python train.py --n_kv_head=1 --head_dim=64 --norm_place="pre" --parallel_block=false --init="uniform" --init_std_qkv=0.0245 --init_std_o=0.00463 --dataset="wikipedia_en"
Each number is 500 + 25 x the weight over its row's rms, rounded and kept within 0 to 999. Layers, rows and columns count from 0. Numbers have three digits each. The size before them is the row's rms in percent of the matrix's.

# layer 6 MLP up, 512x384, rms 0.109, rows 160-227, columns 192-287
092:540535525518571494492465467482477507524459504520517459508477527497469502508489519520494487508454489491489500525524492486498510492540509471486482475449500480488562489477538479533500495487471493494470478458509548459452488477489510506497499486487520533532460516481475512477486506482490507470
092:498518533505500524566493472556503515456491459497489513485531456496464503502526511459541507523493511468498535571463490500472524507523498501481483485477513518480497531492491507495481522495492541500510506522538446503523483467518457518516495510465495491472494465505540496493510503542451515539
105:524500501506467484510540491486504449476499455490503500480475466470511495468502474521515500507547496492499533515495479527465484522507472485532494501563492500521474496526556516509499487488542492494486509479497498529489489517473490500507476530482521477500482502487496480509490547512487502459
103:475475475477548546536514481514499487502466489503493483496502560510553464465504463498529490490503486481519493525468494513489493530517546510485480492490506503496543498469521524470486488500482477494505496491513496501462482498512517460543514481515486482511501494542504520509541539493512470495
100:489481492528506467518531507506502535487493473469484509535486456497537505518510455537515509502518485475453511488580489510522519486473470512492487509513541476501501496467525524564492512486521562515482509492459517540508466484514463514551489450514440500488521517502479436498470476503479464501
104:499523489459513500519512462526523472492484494474483509517496486528497515519481495508479521495504506535502533557498521488490515496465560469520495508475570529487498503492511538470519512505470489495525516496502561509501522547499480486519457460457515484511501457507531529499507508502466538497
091:485488504496516542487534495503486486523477477478558508495484562486521501507492513539504509487519465483487499473510507496541487500492467506488524519536519510474505484538472500489503494463472525463506511497496490491499481479461518510477484511483490500491490481487519518491467518567527488527
093:486533477505497532479481539503512533490509497511499449465500554499522526475486477520466485470508477514505512471486509487488469496500516468503543519498551528515538530508518512511512511494514476531523450477508486488538483503492485479488488495463537438511500496490524484515538501518453465482
097:536464491481459487465528475520504520496511524522466560571475452482479488455495538488481490493495516474519505414491455489498512548482479496478496525455494571480415507509495536489517525531526513489522490532512501463512501511487526477491523492471482544492458468508492494490460507488497479501
100:496496498500527511547455481485473559482448436526560468509493494520464508506498513495453541553471487494499539499504502510514488513498524518514486498491531469505505490459537460497510470533494484541484500523520492489510519526554509456479490523450514481531477504524524507535521499512482509577
101:487490471489484483463496513518514499505480485516494496493468520494508509487520489504476510488496469502478484496478492512477511539531489501527511524467491487517494523499506438519471525487524519435533492500490492498540492494575511501493548519475518483564465487470450486487494487514518515568
097:512455515518501518481497491532435525525491521518476498501460510495495524519488507492484566517547561511470497528552503473531463477507493518496470490524516541521525442517521492530478493508528453526504503520491499481524474494529456480503475525499470493502482489510454494485454491538481551509
102:521541519481449481512477526527487520522514526496513515459462523489515524473514557501554522529498488481496488519556525526445506531521497541477531513463493493495514498493483501483473522487547447538523527476492477529499462518516525483498534497531537491495543469486514471511478539521479496527
102:489477547474504536471494516497537446475506516486489491514479530487487486509529444466523484467504548505495521488531521512518510466507502499513515516541498487486513513546501483472518559494510474458530524452496484496484499515511494437482502491510499488524499479477489513512501485453498526506
095:494502514472472513512483523511549501494470462490502481469511483511496499505514495500504510495510518514500500484485477504513498499509483512460498486552510506502492509479493527507515475515510440523535494505476515540479513514534494514531517510472512512500504536496526465514481503482465498504
100:527493498475455484493502477474542513475525504506494527460485495491511501542507491555472462543518495487482494506498486514497521482544542504459526482499495472518496505510538489525494513502518512496489493439510516536471473506559521499524501468504530476465533525501505490521495511461514460521
098:471480486512483458438522476519542438521508510498533498446478482485461442504526482540488520490539471460507488507470470501485521490484490469547474513518524518505474510489536511473547486504487503498483499481510498512455499533457493482508472482516503496483499518502466523500485527468485478483
104:498459507503499475514502466514473489494530516490538520543507525496515495508537473510483524488509468479465489519467508460500498553503523500532517534506455504525524463497508448527508487475485516458504479470487471497500484487510515465501525490526469459512477478508504464526520515494520491498
093:497448484459505510463524443458503441519509482486507480543492544508480491506510491518509499514457477498496505516454506503472543479449531510492507487525516503510502510465524497503497475489524463490518509509474562515488483521502517488498500487510485489478494519518547509513544521521526477482
109:542459465480479498522481504500495484510511536496507492454499500500489477515474521508517531552500555484504501508488464486538466511519517540528505466443464431493519530460504527526448533479502512512542497482481478522451482564576504495527461454470493488530521539560540529510496520458461471485
101:505489526486504503494514474516526498510519486484503524492485461487519537515476472469523486485512549499502522520531542504552465483506547475539523522512466544461492521467486491494487521486529449502524488473506525536465467501523511495473484477460489544521527452501468497476463499534512500489
104:471528520477502485490524514511526491478500484509499514547511450509523470499513504486513485435486479504484544523512487521496509525469455496493480510510521489496509494526476521488477505488458480542519494489487494525524492498554542473505469477512534525472504515476526561502482507495455518501
104:470535557490513528465497451502541481540489510468464480463548490467483506485495518467497536499450518511503507467458529519484527458481499453525515492469518503491535501486512488485496507528491470535486500506498517508552532489510532498487470487488515550485510485496482510497532504520448542507
089:473549451495558488512517496476513520487528499475519524477494481487513502504447486475530524453501458465517478526516464542499469478516536489499471496453491503503513475532520520493557503470522484493507535492511461510486468470469467522507495532481538503503507561520483511476473501579486466496
098:456455526486549501480519516535492513473504442516495493497494492489547542456476488498506564488537480526506471487518498481509498499496472547462457517496476501505564488472500513485453486502556498557504501501463492499507481462487503496490476482537483512482511473464495496484482491534498534536
103:519489496531518508486475539527521537534508465512464490494490515490547473524495548448483491490412513484469510481554532502475494520493520462474511524464491526510491535516482497502544482488468526492512506459490521508497487494530473541518526469550516434528458492500498513499493514500536497488
091:502512483518529488538520531510511513497493532493498489504477501497514508518499506504480547484495493503533488514465498516469486459466502522485498516530492505516473488519472468508483513493517517532536552543491477505443493481500470502517514492517476558482490556554461474487486463523492472466
096:511467497470502528502530518499487477476492512494518501519488488496489485540483513531487534514503507463491443492490502501516488492490519464524482484459498503479499487505501506488448508529503485490555502509542521494487527510535533493482493499536465511476543491559474526510487429457542453450
104:486566530453473486475501453505512459505542479494490507542501555524518504513529522491493468509498498528514533465490504485490508494496525488527498510501497531517485510517507523481515458494490469492488484477517519502467484510529517483455490512501540487494477475496539537520535545498544530514
105:494511520468515501478489494508490494516506499477497548518452444502514485528507476480497560437531518486467511483478488485501476551523493512529470493477517479510485500588491480490525502534496446514554469490527511501477502472525554500507537489556532516533503511496545490509518462525513510465
096:498447509554558503521478510511499530516457516515490495503531523528519524480534538493523530474524461484498474503455515458476542509514470527491494493469456476499464525508496518555484480492499482528489499505491523497545481438579485511488501512526480517441495502506500516517532479475495552483
122:540498492498489498505525515502522464482546520496514499492498485508525502485474510492513498574498502501540517501515492544498517461513487558503493472490518482496523512519481492468507534463511506485493509472500511505520533463509525475508492485529515543511497481476447471498472508503522513450
104:492531532502519463511530526507529502508475530470522498496541508528510483530540498469513498444492451454491507519485459497487551512510529481440489490535471483510475494480512470449495493522524511508489484497473498518492533483508523522510528496547548493494507519465530470531484535512468524510
100:475474507557470523508455483504502522478515472475547488443546542505479502545506457532452495460517483492525499542478498502496484469496457503502512538522517498534503528493448498493514425491472481509538486519487500514530546511478501484461472516508500508487513477495506485490552516488506444513
119:496487484471507482526513517493473537551535467527523445513484518493480498532482432505507482451439486521509528486491498500499510462486462543538504497507481513510506511517460493511492480499480510510524486516520477510475499511494457460515545482518501502510480495494474478501502451481513485510
092:462492527492499525449522477549504461459497516475483470538511528491545478464455489517543472481514479486523498500471497522506477461488471509550484533514476488516517495532494515477507491528464520521481510522475511480495517505490490526453480501515505504466515469467474494515496510454490501492
092:552491517490518496541519525527454500523540477505525510495493514498480489477516497515462541485535491515493469508484479470538510509491486522497492481489513449443518505489510498494487492465533503506501513520524526512476477481489557515495489486522515530446520510536487457493473517516490482500
101:515484470536496531496521517487494509524509520528520527498539458496515459549504497448558524516485502516514487498502504517515485474523525487493553465469502529503486496463556478520480560500458505455459551497507497515507476517515481486534474494470519548504487521535462489513500500499472496435
102:503507518505502497509488531530493519499516517473514465500485454513475496499528499549524530485518496526476528541509473483506464560477454531523515477468482443496492539509486415513496507472451476449534512531489491490484559497497537516513500487455512527514506524534480499507494490539493490478
098:488445502484543540485473512491454501477488509494468465501535519475550513498544508514519507494489482516503527525507509485558470511500489480463513518580437516504496509483540459541465496468496496491507449467486482502509521523525492485505502511510453536494517524504504518499475484450476470526
095:518561527497489510488529460487455513511465481555486510498486527487445483507474497475506473517438470512547505527498505513468512505509513478508537477538538474509525477519533484510446482476475470530513512482504549472488485513538532502503506537486513494476476504506491497503477466499518527528
088:487512514515521526486490524514494536509496488534474550513486472525486497499478515497471528466521523480504501495501507528533499498483483490455486480482499509474474492486465525498509474481490565460487452493541513500534518523551500524515496547505472445459501552483516449487495477556514432472
102:500483474528488506543479499518510503497480451460484485503497478502517543500511532505495461490468484467498518507466509467490540492493432458465478544498554491511503525495482513497494493466546536534492476482507501504512459542488503520530448516504454496511478515528538500490497516538514501500
100:502460504480504528473501493506474517493523517506471505489505495504543528495504449483536519475501495470465497465523438530524471505484465461497494530495499491505519461486500514504520539456479534489453498509482497508517468518504446475557500485478499548496512509485504452504521463471464506527
098:518461491536523472496470525523487487487497473418502478553515472503560465535508519531502504483469468515469465513539476474497491532510459495451507504496504498516535495467492500556517518517463468483510483473467506510491564451506533495561479489522453505488505479500483507493487537494488501451
098:533509512483517584469485481495480499466471518512473521491560504489522473502508498493529501507519499558476548523513519500521483503516490511487541481472493483478529508526502501494496509514498449511470501510498472506471481539510478475475494491469515521515488498496538516508468471509471511508
098:485497520524526525473483483486500481519432461529521507496494523509453478457539522512514460541468502527511495459503483459447448519537514517496485461493517448498511524488529499514481520515492482515457530448492515493535519502506527490504469507501513483475528520479533527505540561490481463509
118:497457531565470538531511558483492446488509525498496509459522482500481497509497447482510477528503478527520489479493476496450492498514486515485485452505489489492465480521498486470493487539475495560517528458475514430477557553523532501514482494494480527531456476498545516498531494448506475474
092:507485533485487522468518510496512469531541508472519499514505484482514493507536476502483505472544493517519500425521495517502478502492485508464478474563498519483512465504485529496545498490539488508484533537512512493448484507450481529519522529481479540517462487495502495465486555511540506468
093:491475448487499480499527490484491481485508469499516508500529495515529504484480487484520537555511454525440505512482515528494502529533495469480505503457442522490505529544513530486512508483542525462469486501508488538530485520492461527502477506471527487494511446568500517507458513476507538480
103:468512513501531479500542465514487534447489510510485488484499484493491527488507497493495483487516496487520476485524522509499491495536497494509492534541521501494532509507523528465520506525524459509519506494485510496494478493475479499471540520553494538488511505505465486480438491477529460545
098:499489520484486468527510547555489489507504501479501512478477486500538497525533521463496535457534534522508495494482485450450517492476501512487485519460490536538488524570510451462480540475564531529468472534490520491536491493464518475483499529514522487515491526512452526491478504558489537495
096:460532522474535503501463494505455498512498477497485484544520515480495515497512475501493498534529530495503498506528476475544470461500485518528519504501518503520518490514516527491473485494483491531466503523527505464502466509521501484482445440491510507439502531511501525483498460526501520527
103:537496510487456499501488498491538516521499504501480483512496478512516515497484471470506494548537478465507553487465517520480473520471506495511484513503467501517504518510517489458525515447534477471506489547477516509475491484483488481523512521509513521542504483486539482491486495481482522541
100:519499541504479526485527486555503464482513516513493487472503438499538547469512514518517479483494573496465511501512520487550484486522498507552508504476509545469515504506483507512518479508509486562511523487487506535469495524510459508534510490520457476513522500502485541494515488522475503522
102:509495524454534501549526497507491519475480465526443488508519542512509540532480501523443521516543567469505483512493481516527488489527553530473505536524460468515473508448461491501481489477456477485489473518509527489485490525540508475500494522533512468468524519491500539528524492484530541498
100:489513513502522556452457511531477537524485514530511471527483481485517499553484529523458500504529513483495487490493505492527554512515528481499473472475517476525530485481476474484474517500493471488465502533511533506514494491527529505504496499481526530506482523520532516475490475518473485472
096:506541458508524523496496467491499533475507516505518507450513491493490492508493553474494502485523498515530498506506525517518468471490499435504548495510490519520468547494539435478517513483562506506491535491514449458515463469511478508459498474489481530493477475528502530496456513532458512519
096:468506498496485512495489499497512530525441490493521529506500521478490506531515506492488475498525512513445499467491536533483487520540523499519478489454495523525535485487520455476490488492465521471438513487469451481470496483542529500490490462488523492527471493478539496487514475504474516497
108:527480506501531522499509490487492522491509518501555511493501464498488467495515473513519511504502540516480474530509505482527543464478509530470534483460468531496557459462564524517521541464525516473482505477516507512459452461506512508514496496500508495486481486535498496490468479514464485481
100:479502568512484488472532461506509479494519544459527467487504514521539468491519473534499490448504465465500498465490508516544514479519513508516544488513529492513502468497496482477499483494498503479502490469457483486463556447536495496508537493512507492571475454498522543482492474513498500525
105:510496448499524528477576467469469520536483540541487483480488522516477513517517469502553524484498505529510525482483489522512530521514494529520533518479507544488485515480498491490476479507528510492476505509461543483534524492452486513459479475445531522511484449441517467508484524465517495511
098:501485509547447496535497532480537517483510479484523521479516498486471514523521559529477491507492466499492467469509502476463504527505506541501497470487506485460497470476510470522482508510512504489522488496483498515465530503487477595530531493511504443502502491506503525494528532518503479509
091:513475492473477521519543505546500505497504533468468487529449477503499515476505479494475514521512486478491503511519444518496515484462525543476490500488521475471545492474480510500476505503485489488538473537502506551459522472516536504514471476494477510513498495537501463513526487496508511520
098:492449496522536505494481534512549471498486492526447516522466495523444498487499535486496495511427530497510493526514493506506505526519483477504486451505516441447472478487505490503488497485479463506539523545519482514494516454491498531515487551533509486495519489500489500481494496508470480476
087:432497458514520496512518493491495511516485502514510534514517458557488520524465481501528483518503510546467510477486518534508515503498504487489475459507494496493514456481537534486512545520509523487481508524493524498499519528456509477485480503479533519505497511496531491513460514527457518526
104:515527544496499463500503483467518489512543500504508464513514456483491483481508472506504452525551527517447504514507486505530502481481487537503495518502481505530496536488517488535523501516455461548494500496493501515474504494528524504501513522559500504501494507516533533507479492448569472497
102:496475445510515428497511483462466491484544492495519522517480485492509527507494491491517498541520503507512532520504536548517488494522506506459503474461513493489491499495518496502496481485515496489493536477461459505500506510484470522500464434489511533502489455512552483501476517563510493459